config = dict(
    n_layer=18,
    n_kv_head=8,
    activation='squared_relu',
    rope_base=1020.0,
    tie_embeddings=True,
    init_std_up=0.034,
    init_std_down=0.00566,
    optimizer='muon_variant',
    lr=0.00986,
    lr_mult_down=2.0,
    doc_mask=True,
    dataset='wikipedia_en',
)
Each number is 500 + 50 x the weight over its row's rms, rounded and kept within 0 to 999. Layers, rows and columns count from 0. Numbers have three digits each. The size before them is the row's rms in percent of the matrix's.

# layer 9 attention output (transposed), 512x512, rms 0.0757, rows 103-145, columns 384-447
094:533548575432548427504575548465490471444528539474513461483488494511533481570600505505500493447437476446465439468642577538540481531561538400436447516549417501551493529489531521446511395554590553
091:507536477466441479590535450513467478489502465451574463494583535423510504507496596511458566486529515533561477469448494539577478642474479459485419485546523444537499515557512436549554540560493491
094:521540516504635497431476587434569613412475496497469402569408516437566511561449482529529518467563541467481473541485437556481558532484554444445497509528428547435494527420592587434476519461546495
090:534455522438551383520452506571559446468604529576490499426453527476461541545463511510568493502538454532461484500609491510547467520550524432555475494609541485488415505442492438531558619578627461
097:482523514518498516466504501502483443494507516525532525453478512490514513476429391514478545505560467491481450483461591472408440456524517502520473476590468447454400551519478435438513565531530543
092:523484484452477484564494505542445496531505527469592497447496534445525532432492546504420459571554550514409493540388461463491514515522510461545480491567606439475522510500535538449372551509430501
096:508549522460515578577467478503558554506510470494471574483558532483436482399603461407520490453456505495490462535491454607453485481600479488528507483500575509575546567446405465490520544451436483
098:518503542544539535548525469551506495519528451446426386546526469393462426464511428476561484508528524464523570496491555506491484497425495430500512357423458391540494547515478536457530440530539508
095:482544509519460461544545523471526517517468568590570469486467505532639589465472457528424456533542462602470503411384437559529523581522573585435479472376517518549556552495502479465519480472432515
096:477535512502469425473568575457490536523521479451468477539584491463489477533502564547445474488522442501466457405528463441406537440438488508501476640482541464534553423521535527589477504453490532
093:472395449493481450627524516597440418458526506492523471503502430505553370431435464511413496502507472511496488461478452505540532491440497613385468441476416404500465454507518598499587478445455572
090:506478523563532609545525594587438395434513544556479482557521488512434521383571581445545421527449519492521480500545449450626439491558455544506494481518437550415486483523474569399633560367366542
094:526535512523567516469526602467540495477475556511580530509458645518534519505370531483380535484490521508521445493463413517542528462421562500457501374502465541509443484477443453521521491508612425
092:560524472500485478454445463490498508477501481460543533484445444577586426565457578514524472545489447479434536539521584436512464451528537561451552484517555466480498504531480521532396520576521449
103:440521561493491451520517471562514574501547471504423533423471495410474544521470613491529521542510538568517514613490519499395490553515547504484456510497556598501478440570457536522563452540515519
094:501520481504416538502506489543476494496476540497450528449557446560532519531491509504521550544534605481473479613373486539590532524448586536512515547447470472471498393501452521487483450556523523
089:523478499566514527462519492513485554527528433511400499526514453514485473503517430464515491539475496397533515560484464547502420492483417560414533545393459392500633526597589599510464464375424563
089:558414464518526552485471538534443465560507557539421485393554554509616512471480518550476472476511472613546470560551535413479401606420456436556422541411448525419479490426529532441499526452547414
100:604532511468485505518535475552520522493456459459518361586515517531430472559469382530532533570476565595548553514511498554457505507406435431393569466456568494503504510457431524453594451510519488
094:562587451578532527417486455505460483528450524554478577488517528481488481496517512440411392509602475464565552560469468585624453449532480457505448541433496525466507405547450471422435486495611467
106:555469537422504395543474510530560561514502486518459497503503547583560557465574443482446471541437550566472485568508458557578446504527528467541547591551464496500497423503381527654543584471445465
097:427447546502591422454504551518442536434547467482501532466535476515467449529501495485475433585439442482546493494523396555600520495539434510440502546509512555439481492454567448486537505556511507
095:469449450501476552479524513516463520461528500517515437467521442438510491577497572494561440527508454532577526448501457495598495486505519454479517477385541510573534451501515475496595505488550405
085:517510474557398514525575406410517470498369502550467555409437516550561442527574469527559500509555589587550416487566526442525523454487593485555441391401419470508461500478522491491486581451473574
098:465579490514503472517491489527574482404527440544513466498478557386540431455505504443521500507517551553551512448449504584515487605457609485447487438495481566500570533429477459455555532537502515
113:570519546397435488653509584574465454448506573557522463528477440427547601418484485385486458474571503511476499534407393438623484471619543562558561476455554518534408604526483511474569502495569441
118:492573508487498545560479460497444476471518442454436509560520569580510483483472507482468492514476566446552460415527548482485487594424474391522516474459509566552485526514438452532539636521476488
108:411515485507507519546468434516489557548525513544410555418502524532554506592430477550533563435546379537472475541467539495381513484532542582425537520422430477475591476548444526454529500421412424
108:508473482501486568519569367539551498490481487480457431512522437440446540549480435439490553480575469472475515580470462511455407494537540459488553507482460459586479429426525579496487439451607505
107:535599488445471522508457495477564420505520489511504479456485459509504532532456482513465464482593438529534483552479524520500539502470434506541508607514476477447541503502497453475483463492506579
112:459548497483565528520540613485518626511541552478546497565468416463431503383519469446553552501570530474547470559535436485619424473461420544455488519418446513523494518486396457482518524533469458
113:523494539495503479459478533533446542457498457505493559537542554492470508530511552528479569488482505551485553500468501458504509507478553516439520463473493407519461427473529493480531415529472454
117:540556414412530485432531423501447483445504512493439544434529572449421518521450544607483506445492472471486515461509458519531446498475460525519486441548557523483514502551429465543566503531500442
110:501420482458518499502428457530553500474527575518515473507475540475551462393512449492554595490479587505483455453554482516392554522651530491544519535507528413541502522463433571515548525526507502
108:581505544517490530533500527490469440471489593435534489477598586502519426578501471480489525536611428589432582523486521489499514510477501418520511476505573515502565657546485527521510484502507466
107:523498545523442496521379512452549467478549480465415464545591598448523440646539518565530542473544471445568508477554458508437479560394468426447454507373524561562495616484447520473460512553501513
106:584574459483434516466485517414526375488519468397470494506519488481459473574510399499466568419486570454496531575485499525529448468559422512454518534518529590432472431522498522489603467440535471
107:436464522554472441410434447474480421599398472514572467580554523429552492369515603482491515427489505589531471386510520533510538452535472556468571556487483547486489473496577444512471498483486468
108:523556540496517382477498500568492577544445441493490524518483498440557476480490479573531508520508558586428558571475415518548486542604421582545506557410546472579514432485476473442572528450475504
111:486463671535518501416568492572442545428558509425499468523445500531507553495520505451463481478613472459504555441445488485526536456411553447550455486561389413540563475542588543542458509545549446
103:574513498490526512475388426468535493524537532473502564491559477512499472403518565556486511505415508554570515541559596529494547586438494516478574467525600540489415399477489508492510509526398464
106:447535430581511404500568547451524487527573455564535495437510556511501472415515522484513450439463544570536485456532420537468481446458581544465510449437513533485502511538540454557505469520593530
102:478500494384574471410509450556535528489494431491494515536461480513479443379420560475526492483552573468514589525515428437502498562441455474559477429470539523526531540493509591420478466520507505
# layer 9 attention value, 512x512, rms 0.0873, rows 104-146, columns 384-447
092:546437493536556515427481503421529485482490536497499606478529524444561484490479478487455472519511559538549488431436547485519559458480531487505596464525508570440416431462460477568501558553490449
088:507610495546560595433514449532389568452444464559475589554409428485486536449480474531511455544422501513516500496494610518476489579499482427544511616457562577500524500551427496549560466475500456
095:431585473511512520568571492536497560500522459473421517465459517398484535524548467527489539435429558487559440492480465456519364488591443470422455532587552485434545537385552526536528584531437566
095:468457424567523491524531551527523538457441445515501492574432548447524612475470553454567537468411553508455429486498464419522497541506514480506565451568503573540483474497432598479430505428473532
091:542586490507521475521466440508486455439516491491519440530517417455482543433509408479457380591495576528528425501519531512544469561583506512515504476402479521429606507458626479537457447526553543
098:549593559494435514503463452469440545494534462525479483495506519434490494522436497442462571565527534540590494491448482553508537497564530524535473464469524521533483514500436538469496491507497472
096:481499575546523475497508422568536524447483501494472557463493512548536427511443452422440554599534561500517437457431504513542515464487444508568600593439551486484436556539571495533599526570525434
096:488475389455489442505459555591476458565586452508557549513464397482524462463522497498578524515562487484496507525548451496515465407429465454477547541411450438506503478530435531492471492562510490
096:509557500506498523528543445469465570527499481464459453434520537509557450501547489506460528429452465551500525446590483557540530525421506576507514442462429506504538537504618568353565517467503495
091:455451476568566490486468504493532496573618539453515485550485535507482508493556404493498533528532534552387514503483460510494461461436458492491548482589388531557411517537528513495509434507508434
092:537476547544595515509501435522451445502513475527459522449566556550473452462536520463496542513447460464528493582482564561488357455474534447491474448436556518630503434526514554450471565495518513
089:503499545463512471556519454522432476580431614454489505496498464397454491457532392528536576520499465552454523452527515494561580483514530554376470450530429617503432461537432467460493487498426525
088:520542446470540526548430463421464522510521535404464536509500515511466493525476400485488480480533557473477492432485433549496555530411516527552486508531445610525397508479471506433462444528427549
102:433532526471491463415482490675448481554553413559511524538454602492509484614482529465413477487536510466453503456465597507526409466538467450464545498539484444436632528462458441493524521509462433
096:480551318507417458450509594497526444566529659573512426486544441498448500511463562560509499434591464479476507461448397433508502603527488466492573456519463515527559540487574556524449593468488525
091:606492457433535548501474533397396530503402487556530414500556529540507536531504446502515420551561379464440563442510559535483672493500477528481445567496445513618412459488490490471500579563531471
087:457530531498488467494519512547506479449504562489378425492554548469513512424575507482535520434484526509463476550452511404509454502568566571445454485531529486599507492477458493466438539494452611
098:494429463488459502462453406536444476489461489513526542527511401444586505457565530479544451537452483462518501466591430439470462588449488486542413507475622598413465470426452470526427597505508586
090:555525498537551510503442477566522464521432540497550566433537552429507491437476497545470493464496460537462472564529462383329422491436469543533453529569478515560554575518535417500490457550512544
101:500501484544528514414449464526492516514483460568522527504477575466517571514632469466457477501554447506487494547486487563532452449553540560504435471532446450593534623569436593538530602566521608
092:482538468505509567454548563601549609588533509495490463546389508509576518508475472436603535541476447534498471504472430442474505504501497460521541442605476441498524380490497424581520501510475492
090:501482563587480420506474563547558502478467543518510583614483541543559477431459525490491459536504491460528456500526515444588393502540503489549474458567482574550487460417476498509500425506482448
081:458498525523469403523426678562523457485530435480511434645513487501494553470444574577468544449433522565419570490424484502501455469396476562518559552439482391458530572448458462524533461400531535
095:472482516453493466502446457549502439548409444613601608438497473473565500456515550446432487540577535531611418514432517465474519515547548456598545472491448451422450538558393514499403389562588505
113:509423515493497575436525531501475538487552516523512508559456563583465482576473558525534563516491525497473551574526510477463466500512480413404512537522458468445551503394466491425462516416506482
119:482411419395480417525530517524513499507518445415436531550489523465537465556523620495534521477389458628505534469555459566551465591455487493482479519526367492522497490454512493539520412477502548
109:482542486514389487561527486436539509459491463559480532461545448519520446440417442516468507464577501573552510488490471476615490498532550537450432392481548591491520531482493527540504491541505534
109:475469501543415468442493496441447482455550515460570576525462520425587500444593506474458480547548485533408464574580435593511527509580520484448515528473475552501525522560494485513507456494497440
108:526498539444463543532600468565539549552446576465393504542469426547449494509553492549446454387576479525533449382518528474533495412461550549522468503498473553506454454457572531547485454520488496
111:489397492437529468553471540525500494477461479536439464366512426478519487573531504464456503480511534510511429488460499557468644544503536560493487459440478559540498521568511521504533473600430524
115:508501494529559557528518420391467455383493599482517549418556495427514593564607457535564435536391485485362500551388456516463475502526601507535499535451416601559559478514497574519518515584503538
116:533458621535477546492498541439542487533520548472560464464457434422477510539526399475473519471543654489476563550475565450493440512422503480483493503463547495479602456457452417508496522520439486
106:509518526540530478505486562444518613485458447615504641445509460569439517451491487420554523522598525490435500499436519547552458505526548490576498455464495542374471504512492446447472493492435494
106:429494431441554512507487419485553418469586461567420486537513470557520442439446578470592473451522526448453459414538511525554535428553531472500570434477496512431451496463422565480388566555526469
107:496514508445489553561546492552442523507466440464532565451459500508429494510486568488520601461609482581511541344478472540567506478468546521539534480544497467559474490556587525550521543478500527
104:474426450516478459474548522464461516537505424564542523480549363462502493526450481452556455485551577506455510531541452430518489498360460534502502491510513485467579542533524533572473495548498518
111:531636541502559476509553499481491544505479418493501439526568445543445429490429544448500407505457413406429557491575490504517523532458421479597511567583478460401587568505490479399448626431567553
110:442412505599467448485591579483454412458426400598519570592469448521504482550443456409478432554489480462501543517501535571559542470455525525498471486531540392488475558608462498534418443577565432
108:456418444355361546472461501511530464537495560378509510457517553490475392413486491482572474566466482442607480492473435513493498380505555545493531576563509575503470438480574476448522500543613493
103:514552534506503537421534523413498523554451488445487496521603482485394458488513447511494519483457426581481474488478426541471519428585514550424470527551419526481462537515532481480570606584523501
107:550532550596565522465481466540418412524353460492567466514474563559462491502494526524483539400505445518405580477484547473580521487540528556458539522639543460485616551559476396485579510472478470
105:555539489494487493505522605509548447506488595469486528424466452423480583489561452571504443457585457487407501537440527572450480455549487505383491520530500525454488439443404518438522479480460462
108:479397485522446517521568512452480496570568615482507507441480599539500455626645530513551498514424503561556476484458638557412469466519493451520491520526482385491376564489512429494518495517558502
# layer 9 attention query, 512x512, rms 0.0693, rows 128-191, columns 384-447
032:522528521496602532585503468531427515490542544449531520493602479520479492520509545460455470512532534466517500509510546556487499470506423556500516538558573574510441506526533455555560514487423511
031:450427498513455556466436491469532562558422477542566432489517474482485611603521511521449449460460460529580491511506543449528493611524440465483394505584537548458422421479477539594477560521487493
054:455561578479471534452508479492627546510537510521529533460427559553498504464382474495547571537529432452389519491500557456535446452469491533487660619525478431445469546509416433376510499517534566
054:551603466513539432563627504568481459490513471573508511492459574459479397399573444492545552521579539367419559493524440547418534482489606463520514516471512553571465469532448480496481417531523502
069:462504517460464440436450554522508531486501546528505539576490531619516471484451521446465555515554487539379556467509644469479512487523562542506584496561507437462433568465484389391503537483510637
078:622518451469517383507581427565524585539504476550460459535533525466461470475485459498461501519513509468339518480469501458432602533476577488539534504550536515501491521495380517500548450512512540
094:483453488456524411473505492554474537543519524601455456525487562592543512523418414456499522597487559550345547484469614460471517582486438505488554531570530428448429545479476420411550518482449525
073:522552423453485499585587521537552554534528456502511502543534520528452404425523497452486559518505518468434499454506412458584532519500649502492534530500547537450565434525474582449518454635504579
091:549528427512499568526621440458560515529469485443459464551615508429448553471519518529494502464501498463554527450529400530544528512516596521501501470470571623488571447512526571525459467591573524
072:518492534615458545578458471436419450532495587467483522449571396389509515505508595484554430508453462446608511499495477600454455473526440529535380445440530477543511433458448534517556438461503395
093:506456472456537502550605536493554541564443422453438433549581528436456467478503534508555459507504458459586527516524413458561513487542603479537512498508557505478558485510566517453436412614522496
069:458528468494483510477494431413526397551474514418482512500487452504516478498647519499452521405493476464587483526465491500502497393531569452540457459506544513543492493570552559527508473484531490
102:478403548415553427538522504619560562486494433549566547503588512372426458425451489486553493501456416487511465538539411454514603453609596460549564533540504447453542534476536509524450500550430491
106:506418450491489536516575482515561487491430463462512414538585515417396480509513465499578474489547457504588496487548432495629449482506540486548483506543550558537555510510523444429420447551502474
091:397547533449537551421493433443489512521540517569523519592548451646538520455556548466498485466457498464542453485527557411472561525479528485529467470405516477513452481560532539483441535451552424
093:537500512532405473550553469583493471536438393463500559448449468491523485528506527554479525477593601555488529552473387490473454468466502581468530458555469440624447574521489477539472454489492504
114:451379517574504423450414513410486477489496466515543460520437496574524494557467459526441558464561480503475569506540496474442445416503476488494528522546377482526546565461568447525451529528539502
120:474431505535449554497507524461511565443495533578473521465461582534479591600509565485545552509432381525505531483507411530455532497447595449489565497435594528542524431500506592522545491498479459
123:536547533479577561443528623435475575511421478454476502477454488606559543509449416466481534534506518511549473425653481515454417589532395563474536550441524462420479548529515491542470590519473489
116:544524424417466547498439533574483533505475515554572524409450433483519483436539492471576545425511517514514539434418503454447409442433462483481481471514572434490459485472550593517465420406474423
118:562507527490453471573571600482542515439491542502450495558548464442567436424542490551576516525452588548448632563546536524452596460572476483528506485494575491464500521495487548439539596517561472
118:525493457495426494581499497491525466478530516519599446502435463560453504487600432525484540516537488533459544519486512564515612508501494612466479492478521438445505605542460512461544510464545361
125:449500489508491524478468460509420618468599502482424540460468514453518453456504572395488541499460501461588513515544492495503480456580532475443472525526564497571514562476488452468529451447504522
119:571449463527434527488518456505477498540449420525554552518479474511498527661454393624468491495482471493490452534421485477466472604478479508504518410421495611455518507545482398490576489503512487
116:534510471548477547479465484537562423484507479425515513514446524486556507480475513516458536515529527464465428492539431518570588369496453480448596474481572434496450494516544516453561561488462538
119:464472493407420517532528490542488445473557446500492466443411457573546513498566581540465513404400538516461464541482496523525579506484528518486495591510551476531452554615573565482497549577479508
115:441521524464486484520466564535461490509437520503446527535427467509500489579494531478372519506543480422512413427460450512566626494570470479508584472453405505511505436407506449565509470481461451
110:527476487573419629473585494367423459476521420523499467462416572482480548489398504509624493487537547464443493492455583517478660604545486516491539541572508541485473522459495443612497454454489538
118:457474472490476524524578491407500508531416388524469434446543504510469596576486436506451478582525552573508485469524390531456413548472476473500487568488484519573591462560478444552386445414464517
114:543498476469591517561539650557509447565520560531472452559466573515533539526626471487519486494441502518479506365506467544527587447517497515467494567474519453495433574538524442495521473567459572
112:484504425511459433459440468563583440527537431504467421562511551572477484522528522440477470453415543489549412528466583526413562545479425444547548529561501423505468552536454480488606618469544516
114:505446498592515538503575504555539429522489450540535462573449428447515552500546490458501420453433418440445466624582596586514447501574510534482516509464465505487491425470542455544448508499411455
120:517478565483461515553461548489468412489606527513557477497552578493479452446477609467490482451455399587515503468446462457425609420416522479507533599466540511537457440465502502511535543576568448
125:556573545516553409543498457470480464478505437497417469466476402500465456465529432483471471511534410530484483574474461587504452536430461474469410476469459437378567392561460523488479498488438560
116:516449481469468436453436514476436498478446371542459523550509446472485446453504466508560465509548514600578477440500512546538408501534545450492481489569526462476503499490563583562600558463551462
113:604536509474469515521550478414538534503524472436448499530590496428482524552540484511508518518451522516512532516467484554536482550371481440441448488492533499490487569451514476470466485502581412
118:504527420488529395570496585482477455423560570615474545544430544537494480541495484585385575441451509499397517611526453507540466494457610478519555474477432590477504488416547575535565443476538617
120:561551521493465478495470485524575457557500529538520454461417499446501536433432532435519539402486534501493500527580568449478538490627531492512591533583429413522524592463507572576531558515530508
116:568488481453503523534561655532520481552490502505488564611565454541483396552522498503492524563510480524528526483542470507578509474468442496444557502387503483398492482500478566601638502395456450
121:411442542408500503554588530614549370408477511378527401546496452456509585473559479587476570453428500493440503475415401505493555517471476454461588531514542523582462523589511475581448541514544517
119:514458462519557454482510508503497510466550446504505480571581487440473483439329474533496433555474521438604522423475515393489500514537574437541476472483415573397415610485489537454477500533515484
117:546472478479455564516585511405515461550518432434465419463492461623598475565664474478496435443536550401488512415548440472513429580512564462581538458557449580501510529511600538554566549573502402
108:499525515512486434487612512518438452504441533510486478458489524480597512424576528470561498510436398496495452403541511439539463461450500545467516559624383541491467451475613460529597462556562406
117:469444507427528446537553522543442575512463504540468539511494594542444548464563542476519498496490431532487496540439473476510500542489576515461569527544482566565477554518537506579479533506516492
118:539513622478539464466521439583474490470555500447400482542506528501519466564466462555564385494426449560493497513471464437505458484568461511529494468476510510506537479565600522550490542435518535
112:458449456423591533526471634553514469451480534480541490454524517508528469523517525512587583423538489510500504415428532448525566510512512548542476521444582487505455628497504506402447377586538509
117:407500470537531436467472506476480463483500473524522515482385494522541483531434505602460532525514552442412409387436449481479492464450534586514445401516453437454466512456495605458479496575458504
120:548495403471538524482423626504477490506403578536557493435505484609549518453463525426435405499437473514517498565425419490619520504498544503527549591526499550460513471492517491527547511469581548
117:498425434490455506475496476560579424587580480477451495534493504514598543420601467468538571425505471492489567500583447496609560392448512477511502484548532525534474516392474465588501448441534516
120:538421509447495492462569522436387512466464513567471476512562457578498425516529487511568469536557519585495538529554392537522506546525396516520438518542513462474493467510440611564492491510427511
115:487459443444553363512394447429473487579509453485547512519504589494486511483453559499491486448426538478548555457575532456605473553555392383587475530467577412519499494539557496490542526530495610
123:447487513492525430455512416520605532474523426484510517457521532529467517499562526472473621487519522470572488435444503442522606490534571430467542474587358505489444462466562466512482557498507452
123:485490547514443562509501432453541526456480458434598502512528489525481515467539590518483540543467499557482526460448471484595454573484430535500485512556527498540575580517546519493444474420423550
122:505505537564417605535516529444523489484510457571507483456550497447533509448479498522446596456456530541474505535562475527574586565607551452481518569511428508589445482478594600493472515568390477
119:507438551472570452513521490488495557487462483553583527515506485448594505508530507312532478520479514505452492483557565491557573520572567428431546525462496446494424553483519514521510536444466431
111:553436543465506547461502497488490470396431435542415381633493448488492478514425539581488481576440435457552524598523608518507554468538644492445464542534420480584457416484445554442461581495502592
120:589451448449572552486510523524613582494509465403506449463522492489569466472485576438568648533543591486512604450481498482568519481499512451512615492413469438490472506457535473487487512502499452
115:476488519404457450498577520527536387489511545549508504491492519485527462558475519592521407502576485455534478585478489431426483539527508503456492484476403458378459496444557511503566479458452533
122:539427561535462575464487492509534555521517459501540429471512506464557476526465482481572575462470629501457496535605507443458376442506524535500535548517574465501485508508524521493532370440494476
120:552517502483555453519458448448493450548463475422504453402575468586465631541470470533561425507445549533417522470416548567473510513545466398413445471489472415474559410545422624494440581459418454
120:471440585499605442514540445499465377474510558516503543539468517507502458424455500471543468422457489462392494458564418533518558497477561593473533572469602463559468532520517505598505551486513509
119:485489503488518526521444549458620574500539473385579567486555452552530493473468519503524483517477482519593510455489460507580453505627442489439469551561586547546461582514512443579449525548424499
122:439468467528475473442547532515500473531480531520578557459498465511558458323476495481590546466487553547493517561486530483580490500518627490483538472562485435545539598499518494466430484556484502
116:570484489545495514404438512482504440424466469498523525511508560451438483516480484399412570504515452512493489560470515471607533426503534587441496459492482520549530551396485484523437495441608548
# layer 9 attention key, 512x512, rms 0.0714, rows 128-191, columns 384-447
033:453654486474424516344439533457685436520445454495589469552442509479509528516467515481508453530497612544550513499531570526534432565622572549566492499491527483433494447467403482450525486502565457
027:511623517501481518530445483506557502452418461523465521459421533482513542376485518476530522548509440497422509540478475437512562479484507593544539541474462458449549524535499489417488438502493519
045:530541496436475518566541533451439471401505470481467481555618400452582423505590539476468409426429445493538490460499553545462488547560446419526515427533480478534493492551561572498451458505535454
051:505533502375467562436409504491549574548506549467536439467469575541474537586449538460499520522448500470439556456553448500573549533607551524481551512506477485449475502340494541447506555539478461
056:552461466465494486443494497500513550513476445493533570512427566531563539531380478581486589422395544479425550458580470477554555496460541506481610521478496496509505509351536576389437459547635406
060:460457444539468490423455518485467417540420517575530561501452616603513583506564534532445539483523536530554552593499511548523565495435528504536490534439432584489474490393527453539428519491521462
077:553488483544489504505448540450494467452458471489548495529433543586539547513481506521445559422538540515563544646461445532519560500425526516484464514464374587514531497349510534539499495517511436
046:435418594446441475421560468484461454512504408453397524523416488531420556540553530502548465555515434572559493565517479479451514561550468437509473497512425429507450454610483434503469496487376541
082:494468531526556427515532482491510455435532475466469522471556468404444443502448497484542449566473387529529391432472527496509450488548485452441492520544592475485487518663454514442530529500420530
048:528554473387540420555533559559585526566514501512536499464478504540534484502504511484472568480454447495487483420489513461586423468403567484524455495437509538399544498408568526574417450508599539
068:527525547502569470536552520485504467466536546551491476514540491467479468461459536463574469567494407544452477376515451478535499489551492427449479515574639429454528514605469499419487540527468512
059:597578488473476460471547563566524579533465556545572608564520583448618459529441548585452499483527473500492544449569541569528502519452534462394463518423548546557509568440535522533485516471509476
071:441406498513457472562563568514498515402518527460416441465532534545411546561405516466544474566535409480556458472519460507397537542481485431492580447481484396422425493561434518557470552474458566
079:528459523455542402500532437504497464543477496550442513511536468454449558475526537455570467574457429536503432462508487457534494499579504509501493550546609450478511492540545528455430522535474487
101:485598395387503547479434497401569498457515571536543463485506471541521486557541553410574498437429427396503495418553614527555553495542553408499452420440523495546525411397509497491523496504504497
081:516502496506400569366569438500499501588472468521550525542544478525578501568594513546412471539512567564473456539518487574440498543550488608535497477423455418509519555548493475504499474521496532
119:477433525557523433494515468438465522456510491482544512529487504568519478369484377581487488475539593428464517505528559547426512491498523538462500579517477479471512502505514520533481496462486595
127:501478529499506532512547531413559431432490516550464501426569557558514536437391479520567490427518416497502664469495434501445554552523508529500554586447593524478565455544508536553504556410451528
129:521443467495649430397502633448522541533490425461494467502464488585581537568477445529436540470427519472483504530571480551484432514512467569444509514406438355447434478467490564489565485479486531
121:487538527472477492371423526482455543472476505532496519418460419498463543472453538527562449451421614568510536343486509463476396390463499504524544485456553468549428446546427599556464458435508531
127:474464423464598630557512504556510463523475457548471527607499544450509534428452481434489513500553578618535597532548485610419482506417536519546537524469516434495455616561481521474448562564533424
120:470499364525449544581498481424486544453504501492571531510430542590421530410572460565447535551531513557497528499508546514483505489575573590530491560465573467461518558447501444479487681518454350
130:465541490503392534521514426496465551516534503492439477409507434543533440490503516421501504476487536479552512486498410529432432497549511554523483538489484504536514511520477435518505469473499587
121:539498484524426520498475513510525578504458449566471554541494461479588499487424382578493522437501486522520539567495474511642518623473582505514515478480527592456488535571541445457485440498529483
123:567532436530479504466506459552493520471437515501523616515425453514483432488458516516421559456452510450398412508477448472573478498380511497456520438486512465530513504480505422399554564486401571
128:457506500465517557538460521530520464572525458578514454459482444535555517456519437503443475458523521480390485404536460561511526529439414538468493497593560451513433512601487459416560608569510500
125:395520480554476560549500464506504481450482588470496561481511438500485522475491587515471559508501466486485494491534582490531680448541520520533638366442436470533513395467533481569447442488512461
120:472408556597501583533608447438525531498518454573440441494453488488473502528553461424480539489581570483506570514517594504461524479560505499534580520536547500513538549507556461513433474541489471
123:403566460409556554470507525492557568612435490532464449414473543564556565468520524494430537515512584542505530444524470561382490573530531441518489482585512450536587520469533430533503467400404421
116:517501493477568492559507574579500501533498566385480394520461457526497538461559394527540436560508395513510549380502447522633501541433462559556458479440510503482511534472551448457466465540540527
122:447564531582449475474448488466483465584561487456508525555509585549475466474556530453475463523483502389449445538494596472458615501479407404447493533490435512468441546521451505475558545500558538
122:491479471532591457529516435528636502597473409539478448584494495521517602509509539455576483463476387420489443510453540587504498499554515483541575511471416552462471443419534502591513447453407524
124:562525508566397608523438491442533430467556485518525524523507541553478479642482510526498402431536432609481523472455452468365645502447448449505503536501570483474466444473477429525587514477628482
124:556566546582556425545536544508461465489534501593502492516469441536447502506563502459443423470482391560510414567479385507433507498509446518500486538516456583415504446503576549474538524454434452
121:460399489510472389435489460499452551420492453594524436555486427533459461499554393467578496479486563519563406481476564544492526604528509577471457432459470490594486445511504537540547508419474418
126:529495525581431553624613428449501538456485521487490509550540474452446484496496482470464451480509580441496549518400478541525529515392484435468413485521512493517580522475545478430489543494519468
123:469478466573572450520437551520438448432552476544495526453544489482613487454417551553475538531525517476491434523547445494557461506518554551499508501541427551507499427473574552539565564530542616
121:495497511557546407604475466496525556578509432517494439505445572543478552412502467469461566421461423507492580484647557416434417540529482481529482526573383476578489536462560522534522498608529479
123:546544490503552553548538607500533567434508482466541477490576443497493432545491405540497478490408564557513594446520502495497475438341510510527618388437467361473500519415480544582598491463536414
127:423490483445579514448488466585511466531522471497459422501494426435563610399554499457428477443418506484491495454472473490460525528506450523477508506581543521563449517538489507559516493534573513
123:481540459510589454529524504475481500462543601560551394506531518451434462533438393514462462499453517465589460534512543399528527567568675417538365424442448508425489583503529541459479490541523508
121:460424511572470548556548420472525488524503421451446403490441494541576530517616493449552452481535426417494459370474385520490528452471492434489546418513418548468499519569573524461576501593494446
123:591585490437523412457562601518528454459523535570462471463499474514478545500512619435470513508495470473508432408507635462498580501507508549473468577590528463413476572467607526509606529561484456
118:439475544419502522482493461501443618508480552551511630400542537445465521372476605485464567466474475436512489508442489412477423609417547550429500589519559618495528482500551533538495529516528466
121:542508563490448379520537475537482404513553479402391374519480552584527537459518528534509411529487465564586566513476447482499446531531496506593514481508524536455510497551484530516483492481482519
117:535490382545539546427431482451453462450473449450500491486511464530477461419513483565536596575499465472519474433526498546528489555540487629503375500491600442454489500452447473440356448565504501
128:428363517572536471479477535459518463556507497432536536507458503488533515497507426549451541515511418491484458495444459502502598539497617561464459507522479526439493605425536537499410537496541518
121:442462422549477548499418625470454492572474522528453484482474529562484463530491514529432426551435490511486543576481510495590524557470505453485494495440544429466508483439478461536534463459543588
119:577519449511501519521490467520442382592570463485420506495495547523560525523527508452506496510545486515536560525519492556602604455482503473407487463491461449614541509442491433573553451555540448
127:477403468455565545478555475465379438477448430511520540366549462583495454433482431511554579474570562527530574499528467514593518548446450515573510524491527438500472507486556522479532487494470506
123:479571532572565439526413505530459465499502490415582462520506498441426523492418457495507525505458469463515622456533558497583479518483512392533522451486563488542601497547501496539541510554479593
128:466606520458546443479511480562510535433489376530494502500531536517464477434487460437451585540516593472543418469486466524477468450491606515471452398557459466409488505436652474477429515470475487
131:536448581468483609612486518528505621414498432527512499461552435591423513560495579454464488591475561477427469452502540433539434430539407498432437517538529411495469550453498491479404483553438493
126:519458577573403607529509461443543525465437476513539515406476517467479553473547485561458573492434545484513406561469477505463519472535532493488584514570458494450499587493562594614446532563420463
117:488491595476530345570586636441491452467508481523510483579508522468613452483497442505524470534482514463478540478496445460499547485494500461447509579476469530522467474462497560471540556477491445
122:490462521551447553405532482434553538390451454615560528553464471469481541428500553507587505594498524516496516695477463505542543423496554461530539552520539490602481444539489549471408533455456585
128:559471502500596422528499532482557584522402450501612475536493465462531448558514598465512590494478572357489451530546569465533521531417503541551564452509405466502478522486488515470468484457483457
116:460559486482526494474492585494549472490489490522490463508458494470523529388444449488477417471478501509508519562557557591509442481554532480488461533590464415463408518519551508514506501552459523
132:582452533534533491416470487453482586553507367498442509520522575491504522545447495530498589462454605526446534564520439448522454486542505537490584563557600511524431553530585506451414440467499491
127:493578466484630423566476411491553474500533493464501443471548530539532581512499401477475492472525525548439602491525545505490503525497462442443479437488528400402609424519426512430462480509447468
114:479516522458633523508618481552513455437528485499482513559482485569541524421477479577584481521502493517468449537549419450482497447472456549437442559514615477546484462491507464520629550429478513
121:491483522431557511483471550474561584513490486435641466536492439583510527461547516530472468472460468495457415511493483472594412550633459559398490501539594503484545630506508528570470466457433516
124:540527454402446390438583542421592448561495524580544474574509479545570464462455523512634515446500483462493460523534572595573450552482582467471527609519548474407528454425506550513473468501460406
116:434438468593460523546467456549540386530481480491421547551497536530474430586507477460512604462528533446539491532472503439494415494456497548568578438548439495538488520511543480497524482436506519